Weights of a small transformer language model.
Size: 13 layers, width 64, MLP 256 squared ReLU, 0.85M parameters.
Architecture: LayerNorm before each block, rotary positions, no biases in attention or MLP, untied embeddings.
Training: a variant of Adam for these matrices, 117M tokens, 3839 steps.
Each number is 128 + 24 x the weight over its row's rms, rounded and kept within 0 to 255. Layers, rows and columns count from 0. The size above them is the row's rms in percent of the matrix's.

# layer 3 MLP up, 256x64, rms 0.183, rows 224-248, columns 0-63
size [133  98  94 103  89  81 109  95  80 122  98  91  65  88 107  53 102  63 100 117 105  56  83 121 110]
[[115  93 126 144 109 135 182 132 157  78 170 116 103 143 109 138 132 105 127 132 110 117 140 138 117 101  36 154 118  99 140 128 130 103 123 115 108 147 156 135 119 126 107 125 141 134 184 106 118 163  99 149 136 123 142 125 119 148 162 135 158 124 118 104]
 [165  61 144 120 121 105 161 121 130 114 142 137 122 139 107  91 141 117 126 137 153 126 101 160 131 145 126 159 148 198 151 155 142 141 135  62 122 139 115 150 109 116  97 114 113 134 137 119 116 158 144 145 100 129  84 103  98 127 114 146 133 137 173 132]
 [150 173 135 143 134 164 123 147 110 148 138  88  94  84 123  94 122 146 168 118 150 136 139 127 144 138 122  91 106 107 127 127 109  77 117 109 110 144 130 113 110 114 137 184  92 142 132 135  84 112 141 128 123 151 126 128 123 144  82 117 175 173 110 154]
 [189 142 146 128 130 116 178 101 139 156 151 141 122  99 151 157 133 155 190 129 121 106 145 137 111 132 116 107 142 160 131 113 143 124  90 105 117 108 113 135 111 119 141 131 166  96 139 120 180 131 147 126 120  95 139 114  78 132 121  71 126 108 108 143]
 [152 132 105 157 145 139 142 150  98 126  93 120  62 126 108 136 126 159 144 144 131 125 134 157 140 156  73 129 151 176 139 133 135 141 146 132 147  56 111 149 111 105  81 108 139 125 135 114 160 132 123 140 106 144  98 150 148 149  98  99 150 123 114 128]
 [129 124 112 108 138 122 113 135 131 140  90  87 137  84 100 141 136 138 112 101 139 125 152 117 126 184 135 132 155 150 112 142 133 147  81  81 152 126 109 130 138  99 119 150 135 123 176 167 105 142 150 131 115 137 135 104  95  79 131  87 153  92 124 176]
 [118 118 133 154 165 114 150 139 108 161 141 122 142 126  92  98 103 117 156 109  99 119 130 133 158 104  96 110 129 108 122 195 118 105 106 135 130 144 145 156 158 143 120 155 113 136 170 130  81 114 134 136 149 143 141 126 152 119 158 108 133  71  75 163]
 [122 153 117 132 159 114 172 112 172 132  97  71  60 128 119 148 129 135 136 145 114  79 130 135 147 117  75 119 163 128 139 142  92 123 105 112 127 100 133 168 134 128 141 110 140 129 142 111 110 114 155 180 119 167 111 129 111 145 118 124 110 110 137 151]
 [104 104 103 152  96 174 128 185 146 105 174 133 145 129 123 122 105 124 109 100 126  91 158 140 140 194 116 106 118 127 119 131 131 101 112 119 144  86 142 141 151 138 111 109 137 119 122 173 151 134 142 119 151 149 107  95 137  94  98  88 138 134 139 163]
 [159 151 150 139 114 114 122 158 122 135 114 130 124  62  82 116  54 117 138 136 110  92 160 161 145 159 121 117 138 130 141 164 151 110 121 119 126 145 133 144 153 129 120 119 102 135 154  95 135  93 121 123 130 128 147  59 148 136 125 139 157 128 154 156]
 [123 129 131 149 164 129 109 123 146 116 142  87 118 110 129 101 129 166 146 116  85 141 164 161 135 110 103 140 127 124 110 109  90 159 126 118 139 142 105 131 126 196 120 129 118  69 132 171  66 120 154 179 151 143 129 100 117 137 142 110 116 123 123 126]
 [128 165 140 156 116 186 172 163  88 123 140  96 121  94 136 108 109 155 136 165 137 114 122 128 136 112 141 135 125 122  98 136 118 126  87  85 126 108 149 136 103 114 109 157 131 149 135 147  94 105 167 158 138 143  87 112  81 145  97 140 115 148  96 121]
 [146 103 128 111 129 124 186 139  84 129 137  97 102 100 120 119  64 135 149 132 139 118 128 166 119 135  97 113 122 156 126 146 131  88 108 127  98 129 151 150  95 124 135 147 139 126 202 134 126 133 141 166 154 155 123 112 113 105  99 113 155 103 105 104]
 [117 161 166 113 119 114 194 134 157 162 150 124 136 124 122 115 137 103 131 111 142 117 139 120 134 145 112 122 142 107 158 173 109 145 151  81 126 167 104 150 139 124 140 105  88 124 131 149 105 121 112 162 153 140 141  56 127 111 117 125 164 125 172 105]
 [102 136 192 147 121 121 180 146  82 102 141 103 110 142  93  99  95  94 125 107 163  85 133 134 166 139 109 104 126 140 116 118 143 132 160 138 156 117 112 129 130 118  87 106 129 120 149 156 154 140 154 165 146 158 127 153 102 151 125 127 142 143 132  93]
 [164 126 127 123 137 141 186 152  69 142 149  77 105  80 121  98  70 149 142 144 136 117 144 162 135 143  83 127 131 123 122 144 132  95 124 119 127 124 160 122 103 132 124 148 148 144 158 166 119 138 134 154 142 157 135 108 119 139 101 101 168 141 132 114]
 [157 119 162 144  93 132 130 118  94  77 129 128 127 130 143 116 120 158 143  97 122 110 156 172 146 130  82 123 158 185 152 137 106 100 152  92 162 112 151 141 121 103  81 116 129 126 125 164 102 106 167 133 129 132 105 122 100 165 123 139 123 107 157 125]
 [179 111 142 117 136 141 168 154  95 133 163 112 106 100 119 108  75 141 144 159 103 115 136 167 150 133  80 127 147 138 145 174 136  92 137 142 143 112 158 136 111 108 127 135 178 121 173 124 121 115 129 166 141 125 115 104 118 116 101 111 156 105  97 117]
 [107 145 148 121 143 161 144 126  85 154 138 134  92 141 112 154 123 155 152 122 120  76 164 117  92 146  97 110 140 150 137 122 112 139 142 147 119 112 112 111 126  96 121 161  85  97 157 164  78 141 115 185 163 115 100 119 163 127 122 138 144 120 117 101]
 [134 120 129 162 143 122 132 165 158 158 137 136 155 112 162 117 121 112 156 128 124 136 132 147 166 135  90  96 133 116 155 121 127 133  89 116 108 162 110 153  75 139 115 166 129 113 166 118 154  77 135 148 146 111  84 103  79  80 112 116 129 118 150 144]
 [133 129 126 155 107 121 119 158 133 132 134 128 120 124  75 116 105  96 150  90  83 137 182 143 152 117 103  87 150 132 107 144 125 116 102  97 131 122 179 132 112 144 185 184 100 106 135 119 132 118 121 135 124 127 135 125 109 165 124 118 170  97 134 157]
 [167  91 136 108 132 144 173 134  96 129 131 109 101 101 101  87  81 118 158 151 110 116 128 155 148 145  84 120 150 126 139 144 119  89 143 124 140 100 150 145  99 110 145 132 135 122 175 135 104 117 101 153 164 133 115 100 101 110 108  96 183 140 126 138]
 [131 129 141  64 108  96 120 190 111 109 156 122 112 122 152 144 106 140 146 115 161 140 178 133 132 109 135  75 111 110 150 120  88 143 141 133 134 135 130 134  89  95 126 124 153  97 150 129 135  99 105 146 123 127  96  72 125 126 116 115 133 115 173 135]
 [127 145 149 156 132 133 144 132 142 143 133  83  91  85  86 104 125 152 137 149  98 118 113 128 163 128  89 122 130 128 160 142 157 120  99 127 147 109 183 150 138 105 153 168 145 100 116  91  93 144 118 149  99 111 143  97  84 148 110 106 153 119 149 151]
 [127 154 118 138 106 106 148 161 105 106 133 130 110 124 131 114 122 135 136 133 146 108 139 158 140 144 127 126 162 108 124 163 112 126  77 111 146 121 151 156  80  93 135 121 112 139 211 140 116 140 123 133 114 148  66  93 102 158 103 132 172 151 131 119]]
# layer 3 MLP down (transposed), 256x64, rms 0.167, rows 224-247, columns 0-63
size [136  96  95 106  88  80 109  96  90  98  97 100  64  96 109  49 104  55  98  98 113  45  94 113]
[[124 124 160 144 155 109 159 113 132 129 164 109 165  91  85 111  98 135 161 138 159 111 140 125 146 135 137 106 143 105 120  70 108 121  94 133 112 134 139 143 104 101 123 134 133 150 174 120 133 136 167 190 116 114  86 166 115 110 110 138 104  94 132 124]
 [115 148 165 142 139 111  91 114 146 124 143 146 165 147 123  94 132 159 101 152 146 205 112 101  96 100 167 107 131 123  96  99  98 161 158 110 128 103  83 100 149 163 101 134 127 157 140 120  99 148 113 142 119 110 138 141 134 122 109 115 120 131 125 152]
 [159  94 140 161 118 112 149 145  99 130 137 136 110 148 123 129 148 117 116 131 128 116 126  97 135 136 180 131  82 128  93  91  77 105 122 138 143 172 122 127 144 157 102  98 137 115 118 122  73 108 125 143 120 130 166 176 162 115 158  90 148 163 131 130]
 [127 161 131 154 101 115 127 122 127 117  96 185 141 160 148 129 133 123  96  97 149 115 147 101 111 119 108 142 130 110  85 107 119 111 145 112 117 162 140 128 121 144 113 103 120 116 136 128 103 100 139 122 168 142 213 123 183  90 136 130  95 154 112 128]
 [160 144 108  99  96 165 158 146 138  63 175 108 129 133 155 130 121 141  95 143 156 113 120 132 113 127 172 134 113 127 172 147 101 173 130 138 117 139 162 105  93 109 113 142 111 142 150 102  99 130  97 113 115 140 126 109 148 125 156 161 129 126 122  82]
 [127 132 109 136 157 106 110 101 160 138 133 134 158 108 161 142 135 139 117  93 104 152 102  94  85 145 115 136 128 126 116 108 100 175 122 122 115 134 158 112 170 140  87 119 111 191 174  98 130 127 149 116 123 146 122 137 102 114 151 156 147  87  97 162]
 [177 137  87  85 121 141 145  90 130 151 134 170 143 138  90 114 149 123 170 165 134 130 178 137 122 146 145 132 134 133 126 124  80 130 111 127 117 138 112 129 126 134 122 106 107  96 140 118 114 180 142 138 153  81 131 105 169 120  93 114  91 139 156 112]
 [ 87 126  97 107 162 173 131 157 146 138 143 139 120 151 122 144 106 176 126 106 161 145  89 158  74  90 119 123 130 112 126 140 125 105 108  91 144 153 139 140 137 160  93  96 148 104 135 127 166 114 100 152 141 131 150 119 126 113 102 107 126 156  82 147]
 [113 106 112 164 146 114 129 164 115  91 163 130 145 113 158 130 166  95 131  98 147 132 142  95 129 133 155 129  90 124 119  84 121 111 157 142 125 142 135 138 146 120  80 128 195 143 137 133 110 127 112 123 125 108 137  96 153  84 112 133  88 156 153 173]
 [134 128 109 154 122 111  86 129 143 116 108 124 116 115 118 141 136  83 146 110 122 106 180 157 130  99 153 128 106 125 154 160 163 163 124 147 110 161 109 152 148 148 140  79 102 132 143 116 112  99 111  92  98 152 110  89 134 155 114 160 147 127 170 175]
 [150 133  93 117  66 122 135  78 101 125 162 122 112 143 155 143 166  84 125 143 133 145 162 130 118 138 136  94 122 125 115 155 116 104 157  92 150 100  91 130 106 154 138 131 141 106 132 121 156  98 109 158 139 138 114 123 189 132 131 137 121 142 102 176]
 [116 126 149 173 127 105  89 142 116 110 131 124  84 118 120  96 164 144  91 166 165 148 146 146  83  83 144 132 131 122 119 170 157 150 127 138 110 104 135 115 157 133 123 140 141 190 138  97 146 131 117 100 118 134 120 136  97 155 161  99 108 100 147 122]
 [152 160 105 168 125 134 154 129 147 113 140 160  98 169 129 109 130 106  87  99 150 106 113 149 150 101 148 139 104 162 126 127  87 130 126 142 148 159 114 133 113 152 115  98 149 145  75  85 160 134 114 104 141 137  94 109 119 149 135 161  96 162 166 115]
 [110 160 138 140 134  82 160 152  95 159 106 132 135 129 105 134 143 119 111 114 112 120 160 113 118 144 128 105 102  98 153 147 118 153 120 105 120 170 130 111 150 118 113  52  92 144  78 147 125 156 122 113 107 130 129 139 186 156 127 141 108 139 170 129]
 [148 145 131 110 167 129 119 109 148 140  97 119 134 142 100 118 141  96  85 127 165 137 114  93 135  90 120  88 112 119 131 126 177 131 120 133 139 134  87  82 178 143 139 149 118  93 133 130 180 124 137  95 143 111 122 144 103 147 151 164 102 143 171 113]
 [ 99 118 118 118 135 108 137 134 125 118 147 134  86 148 184 157 138 147  90 119 133 122 164  87 143 117 140 144 140 140 108 137 102 165 135 151 124 122 141 127  80  89 131 121 132 144 115 127 182 149  81 148 123 110 142 142 143 127 209 108 128 130 100 115]
 [126 145 118 130 150 109 120 100 173 124 109 140 108  93 124 123  85 129 145 131 127 166 167 133 105 139 154 113 130 119  96 116 168 153 130 204 110  79 169 136  93 127 136 124 145 136  90 141 123 119 143 155 111 169 100 117 126 116 106 104 148 130 160 109]
 [161 110 132  67 131 190 118 134 107 153 108 147 131 172 126 132 138 136 107 174 100 156 104 112 120 148 145 114 141 122 129 101 106 136 123 139 164 127 121  93  97 123 129 130 120 118 132  93 137 132 106  83 150  98 176 128 132 133 166 173 105 105 140 116]
 [150 116  78  95 139 175  90 124 130 166 146 123 181 142  94 121 148 159 139 131 110 113 176 135 141 137 154 133 123 154 130 120 123 126 108 126  77 114 142 149 124 135 124 148  89 162 111 140 125 152 126 148 126 145 184  88  89 108 123  91 135 135 121 128]
 [123 118 155 159  85 133 115 185 140 114 146 128 144 139 161 159 143  81 125 116 118 153 113 131 127 114 133 131  88 113 157 111 122  97 119 110 120 119 139 115 123 172 120 111  86 132 137 133 123  69 162  89 131 122 144 178 115 112 171 141 123 104 144 168]
 [149 122 139 140 118 112 107 102 132 121 103 122 133 139 105 122 122 120  96 127 158  93 118 115 154 111 173 110 114 139 114 132 124 134 144  76 175 131 126 150 134 157 119 136 148  99 117 109 177 149 138 149 161 142 154 122 171  92 192 132 162  93  85 108]
 [ 99 160 130 119  90 132 139 154 101 118 163 124 153 168 141 172 118 134 123 118 123 140  56 157 127 132  90 110 121 107 128  95 125 131 157 139 155 130  88 115  87 140 141 106  89 130  96 140 145 164 104 141 154 109 134  93  84 124 114 120 149 117 150 134]
 [130 131 121 120 139 137 128 124  88 120 131 126 128 100 153 104 149 116 129  98 174 144 138 125 167 122 141 136 113 118 147  22 105 127 111 131 132 157 176 138 136  97 134 158 139 160 121 143 124 143 117  67 138 124 120 124 135 123 111 159  92 158 126 120]
 [140 165 118 190  85 136  99 126 105 115 108 104 135 114 128  94 108 107 107 150 159 100  83 100 125 142 164 149 115 152  70 142 129 130  95 147 155 114 101 123 150 105 103 119 168 114 111 158 145 151 153 157 157 135 146 130 143 149 146 141 119 130 111 140]]